python train.py --vocab_size=16384 --rope_base=40700.0 --extras=["some layers without positions", "short convolutions", "capped logits"] --init_std_qkv=0.0294 --init_std_up=0.0294 --lr_head=0.00846 --final_lr_fraction=0.05 --doc_mask=true
Each number is 128 + 24 x the weight over its row's rms, rounded and kept within 0 to 255. Layers, rows and columns count from 0. Numbers have three digits each. The size before them is the row's rms in percent of the matrix's.

# up: layer 13 MLP up, 1728x512, rms 0.0671, rows 681-747, columns 320-383
# down: layer 13 MLP down (transposed), 1728x512, rms 0.0635, rows 681-747, columns 320-383
# gate: layer 13 MLP gate, 1728x512, rms 0.063, rows 682-747, columns 320-383
up681 109:166115100128158160126102118123110131123142139126132129120131105122110122113115123120133102134120161161109129137152130131135146116124107080151110148171096177137127117140167107138161111152130172
down681 109:133130137126165097120143176116156150165096125096119101101136087139115123095100092136096144144103148113119086128148150141138127125142179167157152109174105141149135150118158102101148135122151124
gate682 101:075088108136088090126085127110147147161155173099156140114102114136131141141134120125123111132094123096132088135078123100154127137103118147155093090139130137162119157149135152124103137114132186
up682 110:102124169120113115124140154129135119112136139129127129128126136104142135147135137160145160123122134118104105154128086161077139192151125030150166139086131147148140166155142162127143120098104116
down682 107:116130139140112107102094150115175127113132102130152138154133139143123115082129147107068093104110143152075154069108156127152132104136135125110140114103151092118150090115143180094113114128127093
gate683 103:130173165114151153142129097150145155135094118152103142129120140125163147177117145166130143138134131190151159151111131143128166143187124157137121052092112095140110137160112149101176156126125148
up683 119:177188108108133128162110119198115146146135075172157120147112133135152122111107111174156112192142143154139108128133140152100135151146126161142100134121122064112097098136112140095137197172098129
down683 106:094115145102155192129141121099121128103112100131164144155102131163125146099096098116165131148104133129089138128161134163139114162115167143112098131167151112077133114140133141140139151155095117
gate684 101:128156103087161132133127188132091143107083132140122167111113116133122120132136131098135108149133148149146159152112164096105122144143105088145099128122126114139122131099120124135087143135149056
up684 103:106152151064134140135128119129120140137113083146149086125175149168133098092148058092178125124165150132120104151134122104075148121154098095146134101115110163145112107152127097149145112110128123
down684 105:169094199112112138125158097143120106099090142086116132141130142127107154088119134114152129105115142147097109120131090096154149098103131107132123096115143146148103124135127067133121139110102134
gate685 099:146169126127166128103119122150081161149073166130090134136151117149170138146143092105144101134186171120127126101112133099108150157117130152139125104117138104129122119100171113133124113068153116
up685 096:165138120165113094140122089126107137162146155185094084168134131135111146133118079098086104142155134156126079091139107135114104161164117089112138119134134122122130131127103109133145136128129116
down685 098:150144122117147094109101153169113153108110102074167132125159117174120144146114192153145173153136141116144146167136124118100156139165133170114132092116140111163154156100187145109123102170105089
gate686 099:148114130095138140101174160147141147145091108132124139122152143099156109139097136162096126134147140107135156083122085116128116146122119109088104118123098115144139124178153092107113094182157084
up686 106:138101121149153141185132120136141098097071140185120120150124145146113133113143137109118122114120092099088133148101127121152102131106116149132135092128152104106151125113168188157135136127112125
down686 104:165141088128174164131143116134117140143135127112105118117089102133151128149111139074132171104102166147151131142118146102140152155150129126132127082104190121172111094132142155148150116117130115
gate687 108:142142127165116093162090113094143121129114114122113136123131101130069134136186109159090111127154116130124136124133136146141081123101143150145160097101122111178128113139094069156148146122118128
up687 105:147137166130133168110120109133142105100158150158142127116162143170126099098108152112163129119090097116150087165108129129111139177127129138129113159150132165159096109119143158110111124107105137
down687 100:130090101152126122134088115071097137120134106155134117134104107121066141122160144138109070109123154099095116139122131113148092134109128167154151085075170104094162125144075098127140141106130165
gate688 094:105104127130157092137178134100148158074111167155144122086118098095140159125152170135121125129133127153083132092133113121089099085135134179117147112142187119122145173106122125082127136119167113
up688 087:121122112137108124189137159163132111154106087138157141154109123137143084138127177104128199105135118110155115122127127110162141119109140140113119140116087123133139113158137160138105096100155134
down688 092:118152137090129086119137150078132082084154154150168137132162146109150138138136089133145097147147118143122140148090138136105107118105136079131145150130118117132115142111098143107140145157159098
gate689 097:124079155122091121139165093113138091138124118125152196110164108133145148125154128110108140123161094117141116139114188135138165124142128112163144115106129086120113091129112133101096158124196144
up689 097:129145136111078126150148123120113158149099117093084124098122129099133124086160147111113105121128153133168152122140134100089079110127097123075158146163097156119157182141097160144159122140120119
down689 096:128168104124100161136116172129127126100092087100108177087134151191135130141129148134145168121136128119118131110109094156127143094085125136135149104151104142150149155113115131141103113099156118
gate690 098:112131123136115137146142112132174114126145140146104162138100112148126130144148158116146114132128147112164121105139104064132133100084121144047120125122109073130157153121126138119117176080201106
up690 097:142142169091104128116110136131112112051127127134134118140168148122105100142084156097129112132173151141123162144148143129158163164118124110104106120093137126114089143101116122111164104127145116
down690 100:085120162158108117081139108134114146111158146133113135136132145161162138155128124120152107169104092133126138156114157125089143117161148165115160117110135159080132090118147119130124113110128139
gate691 102:157132139129156179106121095105158101120147140135082130126126119151093148152161080128140093124107138143104079087146132093187110163124148126158076103105134126120129118140125094150105110136136140
up691 100:133099123130131121101112112093096163096103115133079150122174092156156144117118086140126105119122123129061141124144124129146157141130153145132098121135113149134139147128117140154144144148109136
down691 089:122158128098116111126153136131102100160116139114155120167121117142107170149086117131129168151156143126156162121123124142155106095119135159088121124106094084149121177139124161155142098124159108
gate692 100:150130134085146089130136130141140111085156146135137122121147102115165162081144118131124119110138091111127162124163160107173130084124134100152136084169133145113132140119173085114137173132133125
up692 099:181134113150133142105110131143075123148101156111106144111123112092126105142126111100134137135163118153158080144148128120103125136140156122080130181093110113116106114132131103172102105100118114
down692 097:161148144106132130162105148167092121136166122116112115134083157174133162117144127106143126093138140090091158115183129149170125149195090150135120152128123089134122119122160155157127107152133083
gate693 103:145133149136092134153130117106130151131143164137120126117130116146163142105124116119131147128106104132101102146139131111086108145101115102110146180114123077165118103144114193098141160118161143
up693 105:085124128154142137139129117116141126086124119165076130094109149143118149145156106121122148142097101133175082142115143146144144130110093088151161149095176103168092112139150129111151150129153120
down693 103:106111110105118092111139158139120126131073146142152133111123168146131121089121129147093116144127105111122184143134145143124126120149102112129169092070094184113164097113107153139120116148117116
gate694 097:111111157124110150136114121138097142139119113100136149111156083132130085111134157130170133152109131107136100183122165108084101147182120128144124100151150094106123144128142141108130118103131116
up694 098:117110161138113146160131169084104129129121172115120082127113124122116111140107132129166146153104111131121123173102096101104121116143127127131128102121146132182128128110113143146141152110145132
down694 101:118113117135125156129152110106113151133135138124141121121135123098172170132163139144119095097167167153150110135093116123141139151128141146107189140091093160141178127143146085116103103160112155
gate695 101:107153150160157097141161101099126133143104145165119132124144172120109164125112124148133116129172132139158166099112178141143105144118147136128090160102110169133125112119138106153111115117173126
up695 102:154090147148099133154109102128188134165103079166135123182177120151131170092103124131111104148137163100144158112121086112114111120185157174097125140110091146115155103171144092165171136149131143
down695 102:160125126153129115121119150134121125098116118110133140125095132141109109112123130128154094120148141142129168102109154165129070141140125131165109124168137073121129173160126131043170152148147138
gate696 094:174128153120143120146098114142114209128119151131101154161100141164128151152123117164116119157093102144159155124126118130119130127126147122129134139164146103124145107142163121110144127103153132
up696 097:170117124110172154097168103083133140112135173117139145146125114127113133200152169104082169142128164133140097169082128111121090112075141111131192115107132125104134141162149138134162165118106121
down696 093:170138162126110169123155103135164167131113135156096108155131152185158156112143102144094122144130107149180113104113130105132106151138193104148126126157171159167117128137150100148130139113130145
gate697 096:162156156144138140130104120128130112147116110096125102146123143149122186112111127146165101095110161176127153084132138110119126138119123133132131122154116114119152155105124151167150135153155147
up697 099:156107179110086106134079168155122133115121158182135145167125105161136089156128132148106068098149113147111139174142167168123133164135133167168181145139106113147137134086113111122092112121115135
down697 096:106099076115116169156121132140117113121162155128125141102096164165158136150128135140147156115144115138104107119104134085155106142117105104164115137119066112098164076135112161143139144105120117
gate698 100:188110145148096124105131109146155163107114116151170167125093152180120116122134114101105136096154117101134142125102117142132136101118153133162107103117140087104146118159080155140103115150140081
up698 096:090144150127157118157114114154144148123127076127127117132129157132119144141123092160121149104126103120156165073080184085137114136175136132128135126152120120124131087135120135166120110099081110
down698 102:103117105158081133116127113152117121120139156107175121159157106123105117139140117134131098107137118156164113166144103151112161162115130115109179117139103116156136172140102132074137169126135156
gate699 099:151092085098139113134123089156087123139125139152106159133109100124155112140111141133089153118123142108128111131142112132134138157144168150129136137128130119096156110136129096150098163118201137
up699 108:091125090144120078103106146129107129139175154161125177106128150098100124156120166105125133103165134130125078128147111152169108175081107142093142108178165131096160128094125098123155149138136116
down699 107:079132151123122134160141125125160170102092104118129148133105106126114144128099127131125103122152083152097128160109096111128108137156130061113150133160098144133168108101143156164116120137151146
gate700 104:156123087134184090135121097131139122119158167127124106144148155124113115135158166122150097154083139081172091097121160160110128099111148125108156088139125102139136118133115117146112098113119099
up700 098:130170141108144110075138184112108124142122124107118096180100120149120124158157133160129100162085126134107099118119134092058089064097095149141093137150121126134131129145177133101133101100126174
down700 098:119117127151126113163107130139134139105160164142149146119154113116121127169106165143093149120124109137147103150129072120112110126151154088107131135129153145069127096124110122125145128102179108
gate701 096:078137095146129131141162151111168154131153123133133113162148194099167098128127169148142141103101145102121121106162108115157145117168135121124123109094153163151116089140135150112185155120159136
up701 096:157096117143155146110139105119110137150123137105095129176125148155087133151142171083130118136109111081102129136134148134152119132138103124126179163141133147154189092136105127169134141132123101
down701 099:102112149139134144124132156148151098133128124175109123116108122120055102130111091092114145098117158143157114095131150141165132144139170157119115108135176151129093114121099127170134126147160150
gate702 100:157146171123114114152145143136148156112105140113130143092148133149128161124115108133105121115165156095122118124129092124135138149118109123145070155129101112104160127134127139131120107122165095
up702 100:138141151146160128146116123092135107082147096112097128132140140120105120123093120126158119098137130142156136121153116146119095096126154164134134114106133117132123127146098155101135166108107140
down702 101:163129102159127122125144132119092115171108114158153131136105130145143126157133117133109141107165178072119140149145137141111124177108123114126162157181151157130148158149120161143117151107151143
gate703 097:113123185124122162098108129106141115163138100104121100130155125128156115115114114139129123157144120094160115145135122137091114086114119118149133143076140188098096131106147121145140095110153145
up703 094:135135145129152135144178193153162131133100151098181190121195128107102146086145113119100137138122129103138113121125143114102127111140133117087126107131129117105146156123119095094115162117135133
down703 095:141152127151151140156093140168150092111185118134103111124096134130131137144113159119171080160163073173170104101125129150114154113155115096140146097125157161114106138117117125125151149101092145
gate704 096:128121134073171154143100104100142175141127188114096175133135123127112152145107139099147121118109140120125168143155101154147137134143099126127146115113154122108133131139161128163129157108123128
up704 094:093095119165127095111129112131112091142124140106107115123120147135148138106122102121151153139132110143133086115136125114099145142104159114131165123120110130166170152117141097142083100106137130
down704 098:125111171106122126110096133072152114166141081093133135104138126122134116111106147167124144116099134094162127121162127139120122090103155116106074167139136122156157133098086162140149127164090142
gate705 096:129126182149134114115135117124119136136136150133144101157096139092095098150172142096154120134124137115100118120090152146129097132086110143120084089095115110167129122133129089147102102125081112
up705 099:102109151101133152120099162111119142149137112131129127138120143134135099115141114133116183141103103131134127153130061124108176140143110123120153120117140118145149115145169155111101100172121114
down705 090:123127109155134115156128104154136140102114120104146143116104158159104142127150130091136113149128129066118138124143149149112120098100143103110128103137117107118159111130119127110107128150098135
gate706 099:133106184159099148126137129100134126110118119113116146125123115160148122135074166140109133098108137096115159143150110119117127135093151146147110129120108099125151145111127171127109114170153105
up706 097:112124158104111129092116085121101130126122110152164094133110114134138087132135092109122109096166126117097094129094099112171153148089106171161079142141111106142106146110139124109126124112158089
down706 100:177111128136119108109147121084112133164115151120099158086147115142094124124165147128109106135125158120126104127100112123155098154107138121074125151117146138088167129138099142145110102122116133
gate707 097:156115143202138143158143155140135154135153134146113126135162125158121144154131091142128159124089089134098125134186106131109143108148136133127106098149132120091094118123075137117154137128132122
up707 099:153123121102160125151106138153125123128102124112132131082142116133128129132106123178136170130150112147131148156144135153055115100123150108144101121121127139130142110123105106132115101133130145
down707 099:160122098116134089147148131111115176143136165140094109149147187141134139116111068150142118165139127130122166119124104116105154099151124144103103153109124170122122148141149148129109137125122121
gate708 096:134150134113098118168180129127134095099183133117124170121136116170150153144130129115121109112122147154119125130150124142072127144137111118112150119131101112104109148123138135115126104163132146
up708 096:157156130122092109152124089094130111125150140098123174121123146102124150119166126160086131165111169162117145113111077138142124103118087130099088165145123130135188148137132102160137167149125135
down708 100:092102127125192099090074130117163200158129126142177112102153138150145123134152099122128117132130132159094155154113152077113135153118120120172143129147153124151158113129133170125098142139146113
gate709 101:120136114166115110148107154144129194069133161183096097142174124089144150139131101158138126117121111117139150127100130127156098114150138161093135138155182134102126130149146130141135091095146115
up709 109:119130110140131100092113127135122136127116126074104121119142154081137126130151135161113132142102109131153115111081120144109102078166142172119109143148147094103148118110134117106114142132134141
down709 100:098135096115172147154120134147085152160150114181172147132140148110124130115138131115155108182103101113138147133113085099108085086119145131147144107077176132178133127127119146121116103124114102
gate710 107:154129132097088133137080163131130136137106152148105145100111113137129136110140135135155074118132150167088168094126130127154196152131139081115164078127111096111105118114120105123160151103158140
up710 121:128117104130104160123084115149080144147109125157121099094101130139116104128140115149162105128129149139134118116123101118123132156156147117133162087102104110143129121125114151131159177154163135
down710 108:115109161132122123113153138113138109109124147139131124129129142120166127135096177153153125162169131162145120138113144137148162137173123131111145120120085090128141121131127109146110127137145095
gate711 104:138132105087165134174146116129143146118106144174165114146151144119170104118095157166166123123156130097143123154149157088164112105115154138107132116156140156091127092126096117082134114126135127
up711 110:118131156113121129108148155172139122154122120148128140145134164128139162118164169173146098106138156123120165094074126128128113131103121138093172125162103124159099153141148149122122139134106136
down711 108:124149128149096128145131143121129116105132107129131137168073137086100116114138132137099112132144146104116099099158097132140141066125146118160126134120123082156115177149138109132121112103139145
gate712 099:127117141144139133138141176113142090128095146137154116130165133125123142163114108152159116169139146120108128164146129110142134133116144079099148125136138114096129106090134112125144073129148122
up712 099:108141096145161110126133102102112160126133157136142136083140133142129155147132132153110141153095160128123146129116123138142163107105149125144105078140147133157120106113115136141109155129097144
down712 099:099135119086136145123108139112113086150105111131136126146108187101122111160100149129141099167106145104112140133097059128120167161156175125098120153110131097093167139103102120127119169093103085
gate713 094:097126115134169108121080133141114130117132101132127113155130126149169127139111115088167103117071145149128199118145163138155122155130114101095173130137131124131101133117186111163141096135141126
up713 092:125146124084144146121116139068149118086101100159132138133143134118099147130122119097138148155138084131145156112140100105125143112157117095106135146102118136122132121141129137117125181118128137
down713 094:141170138154123101067173145145129145104160148150143117166094125158142140160108134108141099166136125114099079119073098140147125154149141161153156134124133143128091118147126116132135101162129091
gate714 109:122121154123171144177128138111079089084096157077100120131113118150136150073156099123141144135126109131156138130162143121110151125113126175158153110094117132117093111125093121180128135145091115
up714 106:122169130096175146113137105118090146081113113131132121160156153132137140136111121121149069166107143107149125142143173156146117104121114098060106101145139153120146116166122147087099132163084132
down714 107:115125108084100124160134127114114118117136143101118106152110115133141112130088116143107095136151143108128143142141103093113127135158122128140131166117184098144071118154155120155144153067128093
gate715 107:163096163133064137136133184112137105120120138132121115124112143130136118120131105131145138111094147083151098128123141121133150154108136115123115143155121122109118084120144111102121101134179196
up715 104:115114142134118122186095145095129118101132128087091107136151128122132130115069164118116101123155154145096123127133100136188095103165128135111122176103110177139135121125121131067144153146102167
down715 107:111104133097125133111149178139127134158094121152110134097117158103107127100155089127137149140130135121134117112159172121135136146151123140139086107180129152157132125131088129131145136118138144
gate716 117:152120152126160182125161120120127089130121101164110193137095113152114102142155151140152083113115142125130135154118115106092127146124150130133158107135144117143135101157136123106153107168135114
up716 121:142160078118135094211121076145148113123094088085089109128087106088110107164159149163088154188138155144176138130147084122139117109129128160116122096104112126119175094142101092082129134113174128
down716 125:136118136147122146148087122102148146121107119121106141131115130161130133137141104121048138153134149149116092101119086102154115155099126178184149081108151102095135157140144110171133150093110142
gate717 093:144162170156108129104145147167131147102096105141154121130136162156122163162147100123141117158122113127115129119131121122105156122170131128180067137125166133116073139106110162085141143168127126
up717 095:129123120113155061104161145130152102144148060125146121102153159123110133116117138136158123106137134086141095147144092115080112094127102122134135182167156109126118172140097117106128132124165132
down717 097:128159099111094150131120086182128193175149109126110098098121104167145142122101169142105110167125126135106129111131147131095138131125101166181083134108105098134177101149099150125131111115116141
gate718 096:124122128113126124086131124130146168158142173136188139113153110135100129133126160096115132118114132140135097113137136134165180117117139100121146134149139141130114096103123133151102134126133131
up718 099:122151144154148174152118136134126114084145125159092125111102128107136114148121140106102157107101140128134123108129170181083122143123142070138111074121138149124156140144130102135181137119120135
down718 102:119160116095167111139103117103115187118107104143125073134089116118146142123168155159124151081127134126095102112136171093142122134075104099133098136146139094121107117149119121095109149150105091
gate719 096:103120105156078172119126138115115121117140124121155092103124119128098137144118160122143092148153133137098150116128136065112094184127144165148083157146110091102129114148118108141111106111138128
up719 096:150126137111120118149103112109104157120132115118116099153140148119123163114161149138115182141123094182139124146148135096103128082153139125075120111106122144111151138131175161141147124148124125
down719 095:086123114135099080119145121103103144114174099091080123107073102084128155139084100149146110123116169135137167128120139138131083108136117153116118152111151117075127150151099095163144175106132136
gate720 095:197126106116097133130103082110085106101147163136098121143108138093172136158135110166130160163112157150136165098128173118127131113119137167125123120109139110128122085079149116139140144075156107
up720 103:157103122138094104139111139089130105105144139082095186131147138097127107127149126128110128126106175181124082094111157192082193145121127117136121121109149132155108162085089193120074157164127124
down720 103:156115156133097123183114111124120150092088112172141114124131121104117114150108133116113128146155081180160106127134111120147120112133127094101151113143085089099111153134113160123142140127139119
gate721 095:088143128103199125136146130133123128093147128134143155115123090145138167167151126109143157149102122180114105154164159135097134139133132096136132103149107097125149098133132141136132131066158138
up721 097:148123123098116139120099159113108138123130132124117139131106159133100125119106131152154094135167147121091124125134145151112139090157112155138132112141122130155122122165149113141127177135129115
down721 097:103118115136131145154166113112175121106107095105148161145148129127108125105165209113130105117126138141106106089075108062138105106132150125154142119107117137118127113108092112135139147132180116
gate722 102:134139140170093133132128108135117121134121126118119136109133141197152123150120174164119078121132125131129139078109141164156151119117118116120167106118139152128144120131156148122147138153129119
up722 097:140157151117133153095102111132064136165111114111129110107153126148130132110099096153151154138089118169150152138116118117135160125146125127112178150114117120109156127121119132110133081119122130
down722 097:124085123168131143097133098079117126132159160118141115069115135147075097141137117148139107131131135103123100135154083174127099148083143078148097125161093117148107113100126080119142112124118144
gate723 104:137150098083134125139144090137149124110156098149081105141127127146129134106131142083176099097129073144168114135095124109123129177123113134103141097117133114151145119081128160125114161090151114
up723 109:130128095142101132159138098124196108110072109106144148140136101183128159143147115135110158113110112112141147108120175105145094111130125139113139162134135119106102130147151084089084150098134115
down723 109:102161118147145107122127109091144079133105166147131165122126135108128111144122114150093152135113078131064125114125120125119146099100148107091133120145099164123099087162132112119124125138130164
gate724 101:131164129197103124143130149145144134110145153130154125113134119140158182081113145079134058121195142139134120163077138149124105120142106106128111115134112147163123140112108143133124117145139096
up724 099:190142117125112134122124177142089134147141134087122147137117133103139155148128162109152140152143169171128099146129165117154131153121148133124114072108132141150113119095121132135080082079122111
down724 101:106126108198108095168133136115145109147127144146145175173115195137143072107114126140158114114176131160093131171091112182123103104122136117108146092164120150170148148159155097116108115119149088
gate725 095:114124103123129151165138168107134123138144135128158145105146157160136126155094116140126112107167154147079161141144137093146141133138178113104152116137123125075113096128097124155146108136140129
up725 097:113147127117143120151116131108182120080148133139111103151139120138112117106118105114154148136096115098145142152151140114133181167113106152118172135118123130152132105152097088096141133157127170
down725 092:148141139147132102103115106152148139118086168162112166154085126110160120129138118081105124107188149175123100082129140139118094118130132143146127120149133112111106158131109141117112122147155136
gate726 093:094158146143061158146129123113102139101112138155140120108171142128092119119110175136087146147161100141090170104121139149077113093159173084119097095158137112102091123145127120123130124151131126
up726 088:174114135090141090128135068163125110107110144137114159158154108110134152121124129126129076131133128136116161104121125104140101152144121160103152109129133095095100123161097079186121120143147104
down726 091:082154153130106160122086169112133175159147137170120096102114153134101151130115140115093161118121166113164139126131111139096126128119158130154111149117162164127115075138147145102106118141115151
gate727 100:091090122124154140110126108105065141125163117084141100102097120109093108150070164137109152081111117141116143071104137104140116114155103131082137125118121125115136161131101155142127132130167108
up727 097:100111136131119126107096137091113134140126073112106106109137147118144089184110112127145130127131133130130138131137106081142137145137119157152099132159115120096162129121150097154161107161116134
down727 094:137117132133143144138104137123120114116076166118121118148120164129125133104178126108144127165128116125126122128130168141135092119086099152131123127116119123097124164176118111130115120133093116
gate728 101:144100129138144131098147162125130154125097159097147142156152137120143193157114160100086092115110117126111132089126144112110143121109090125137154136155160075122139145104146138100135131155167155
up728 113:150127161098130134078171120168145117107126097172082122130160161126124163164110166123079116121145131063138117113098129147159122133155134125178118163116125091146180159125148182140132098098148086
down728 109:101131164097138139123129104088113108137112113115134170145120142124125147157099121132149124105142140119123140135088175114148176130143106152067130092173164128108079148108134163133121091128132095
gate729 098:088111168136148151091122115143096109106127106166126157164137118135124174123097152127108117127134144138141122114139119137092125148126134120137142140153127130107141095133116113108156163112073092
up729 093:139129146132137132163122114145121072131108133160140152112129088133154181134110155116141123090109187123152125103110137145150131120130175123112093138149061127174117147112116134116088130191145125
down729 098:116113178125153127175131136134111120117145104120132147097090115132146065082128153114115132120129135125123151127128147139134157092148152119125122085142140104144105097098187119113116131095156120
gate730 102:099136180087072104122142139126114129128101144118096142116144124115186119161074173105155132140118163125096115082133113114112131158115136137109142186145121071173147100110144149095155155128116119
up730 101:136097146126121124128169120166122110148132081089128139102136169045133144113123120128101210146123140104114110132138136103147159129112145119117129121097156093120102134133141120081059113146116143
down730 102:104115166085149154109132137124122129118146152125116135167123150166141099144170139134132125119162123110139135159124118141137132091168121146149119138120101116110137098120083120181115151147088133
gate731 096:137143143117108126095147147152153158088106148164107146110072131078133149114169147146108105093170132131114102067149151150125144116102112153078138091163123128118140145103065115104105116146125127
up731 098:193092116128080133139141158125118132112119125180140176129118153144109114146155164139129115146170148086143104144143107130137119118130124121092167089139105161140127121124109100129116126122127132
down731 094:159153140131143122115161148150097124118120144165111149160177140152133112128123169125115120139136122137152097153174135156120145109100132125106110102145127166074106155153143137097113098155131143
gate732 118:132123137109117126153173142150122134126164104123085144147113146096145169140131130106122130150155147105119113130111133111106147107096149118101131157144127151112126149148130142153127134127127149
up732 161:128114136091096084126158172137123118121153133106111141125108098088130171135130108117125123149171147160144119093157128111107145115149139124115170140124114168116138180131110187127105108130082149
down732 122:180144110139094117163162154076131094156147101103141107102095101133111116090117159101115141158152139123151160072156098107155115143120161157132104130127109163121123124152084131132145119131143141
gate733 095:119132145114122100150140140109126152126155109104089140132128151151157151101150196136149096132134118115166113101135127104152110128165142130126178152122116128098165145136143055114140103130169112
up733 095:124075113126103121140112092134161173176104144104084086138177144133143123120117153125130132114122143122119128097151133105139147109155140155158139128108130134125110116070125129155153170101136107
down733 098:121152116132148119131150151164108128128132104123098100119139136133145126140108110131114127145163113169182121130135099107133177097128109114120137085077108120135105126119143153110104107151119136
gate734 097:137127093125145127113117134107130174114132117143172168088137144149103172168106140110089142099126126107125124109066123092111157131098151115109121146105173097127100141117104120139130124160148112
up734 101:127135117192163123128115120121084126144088176128113145144110132123114141094119125105111150094123081146172089132162122165151140118140094109131119099128119115154130161168102161166118138128118150
down734 102:134091136110123144141134133157171155111132098130127105150083157099155167137118132137123152133124080134127140135134108108095179119130120148122077100171119139145145121142144146126127107146116167
gate735 098:133106142143132145145141134119110133096142156118125105133081115098169132136129155115153122111132116145187153124104115135137117099135157128147131136125120110112136114174162127124120139133144109
up735 099:137134148128157158143162110121144130129110115159139132158164113133124116198108118081108140134093141112130077115142162150112116158133126093142096143107152086161059145111104128106115108131084150
down735 101:118115152157144125127162126123170123140123144114142138184112139112135140131155151091129114142101155172098144097158135089130095123104098135118106109148166103102146132121112119134142130098112121
gate736 096:133096149136125106161132136146124143145123139105074138111137159124166143122122075156106130147151114115134164124122112120118109163084135104122128109106154125089139149157197090136154127103098089
up736 092:142161136096132106148158121127139142132063102159133105182101159135142129158126129112120090140104086133097161109135148114151171144112113111137164103154151131125133119124182111128133139154119156
down736 094:115091145140090137119113129159140119084138161123123138111123108094097134127131118126145124112113145169141141146073113073096138174154174104105093123118177119134119157135120139118109111134098134
gate737 100:152117175164116118138126118137130172128134100119117162092121177133095092133163157128128138155136109078107168121118117134143134148151089128141132082057122112102129135152144101131143154141137148
up737 097:122143126126149129145132140104118149148102110155173118138088131126121129162161126131085133107139151132105096114126117128122147162129178143184117070125138090121116104151129123114139096100103121
down737 102:108098092140145156192103133142154171178147128107072148123119148152135124143113179106137137179148128146121142150134098130134147151085108162128139108085142186126127137125146102185099172147148101
gate738 103:152099100105123111112093100131117160121184117178146143154143132080160117143163204100160148094092124126155085102125185140168140138116128109121065154153141143121162146089128122126114139120153120
up738 101:123145120149072112124128144169116134125141098095138161138092169116130128161133119118134107149104114136142081115150116152136101088092143096175141141134144135129094158122115150089155183124133168
down738 101:127180128105106129080126172137202134153142145110147139090153112148091145126130116129101119129126125099087160141130118123155119107134113129165112110136093109131139160113102162104116115098126138
gate739 107:143156142122128126146105125135157140114090111159142142144099144152103112094141156110144154116094140100134130133125172165130108108085133080140135099156107120108159098176121107111151142142117155
up739 107:187158125110138140105107111147114143153106124131106185178089132145140130106126142130151147140110136151126123138103108145151102053117118180139115109122137087129131141134098120143135151121138123
down739 108:079152124126126100091103178121152108158100108126146125119158114127154127116126082110137169121154143142172120108152150141172092140093125136144081132109161111139123087152117122135147122116085135
gate740 111:141128139139133142187124126129081141066127122137128124118144119136125162087138131151137108113157137106114123112111136130102114160151153133094119135131128086142106087083107123135121139185117136
up740 113:142133130139145153156115112097112098137130145137157136068102101130105075137137123102102130158128147138113100109094120151146071124089094148152112103103170154133087125115130120149125110119104088
down740 110:169113125149145119121138102129160148128162084142116151116174146127130137124158109151117135122129138107112111122096113186102118158149109126125080162178116121159152131156137132110139165148135157
gate741 100:119167084176107137132122129104157092155154135160118137155155147171136141108136141133118097149130139094126085110102146117135127117119145113102086144133193133118123090161150117154102116130146153
up741 103:119152140100132109154135106126111129139137096103156122099173175129146134132122133138160121170136115089134128111186109129096149095129159101154083190112144135128106106158144104114154099119123097
down741 106:121092141124132132102136132157089167073125124152124165131110079092106124109119148128152124134141131127121129132135122103099140124136127111086133115163082146113086124108139134153135136119098077
gate742 100:123180102100104129100116123109098116188136179143137139132133148182169086126094124095118110121132146143128124144137127156169155149095143134124140122131151121138132140130143151123143099085093092
up742 097:169137130157100158099099117124107125138100120169093148085147134138127143134129118136086051139132149096121103111148143173136108144142122122180106095114176116124138110135113157144090115147112119
down742 099:119148161135131095132117103113149128135103142114130103144130094117125158125082133090152127157121110130133142162107129127114146119101142120119127171156084164166141141114116109142139131158160128
gate743 100:115139095133128138129145125111142168132167084135131114128117159113177148120122103088132141112137117170167100132118133081180137156096092097155109158141161133151121145168122117116112134135161133
up743 094:104097146104111112109114100120087099099132118127127120153095077153171122108118113132094132130144119098135141126194136134142113137110124150144151158102117081059154141115111139102117121118139127
down743 089:157125102113144095091116162163109122142082153086106157077148111118122134165125121107156129127131145141164108143108118137132157148114145096120078089139127126136136134156112097130156124083147149
gate744 102:135104139112109153115124123140095164118116123124118091130131121102108110116125136129112112090131115097138086125122145141114129134134140139112112115129140115127149094149136117111106148161142090
up744 105:117130137146115124119128062151172100148128119105128166149114124129109113153164110083106150147167180100123129105134135149147114114116165123124130155129151130161117193122128130163129176190143080
down744 103:134119148108114086139112128126164095113182113119100155157093128176089142116138127126132140117145155116096139117148168165143123124143126114125139132119166096150119127131113175117118130154178152
gate745 101:144158117112111126116136126106096094109133103126130132111177113138136124153132141138096139092122132161128090134102119112081164170158109158104131168098120077168131114091052119143150145158135187
up745 096:142124141116126113117152154159127129126145135159124105117078141140138159130109115114135151156161138137132179099104134124171122153136104150157129143076091142123112143163147107113116125051140100
down745 098:146143156127100145161092093132118103149142081096180133133164117100056158131135102103145150131130121118119114130104133121139136169141154152144144135112130082170102130125051144131099139149140154
gate746 096:170161110072118107148127140127134131098092147136077110132081122133145141107076138145110131161120140142179172126146139142103111145150092136125109140124113096142123158132140098151140139113106122
up746 092:136110154082170110110096168093164124159102122122141094139110080139087112138096166147119124128142135134121113114177112153129131114108129112112132123152125144139127115119163111124142158139077149
down746 093:127094201148107138086139121148140115121177133080165164116133135113149135100155135147132113106119111129132115141112152098121106123120166159146157145126091085184140127124136192125096129141152148
gate747 099:132151085133129112074099127150110142098104123182145153119112135102120100171162133119175134099154181146124123156137181126115138108128140107112164114130161116104119125149114146153135111150143122
up747 098:161135123110103151136099101140151112106165142055124097109135109125141115142124120136122129121131156145156086132163151137116115103078118151098156162123126136121143115085105066113142143125081145
down747 099:156087162157115084116131121145163100084090118141120153109132131101120112145113136103097119145151120135157115126141099136148144076127103149112135111125093175134134069109109141161147187146119120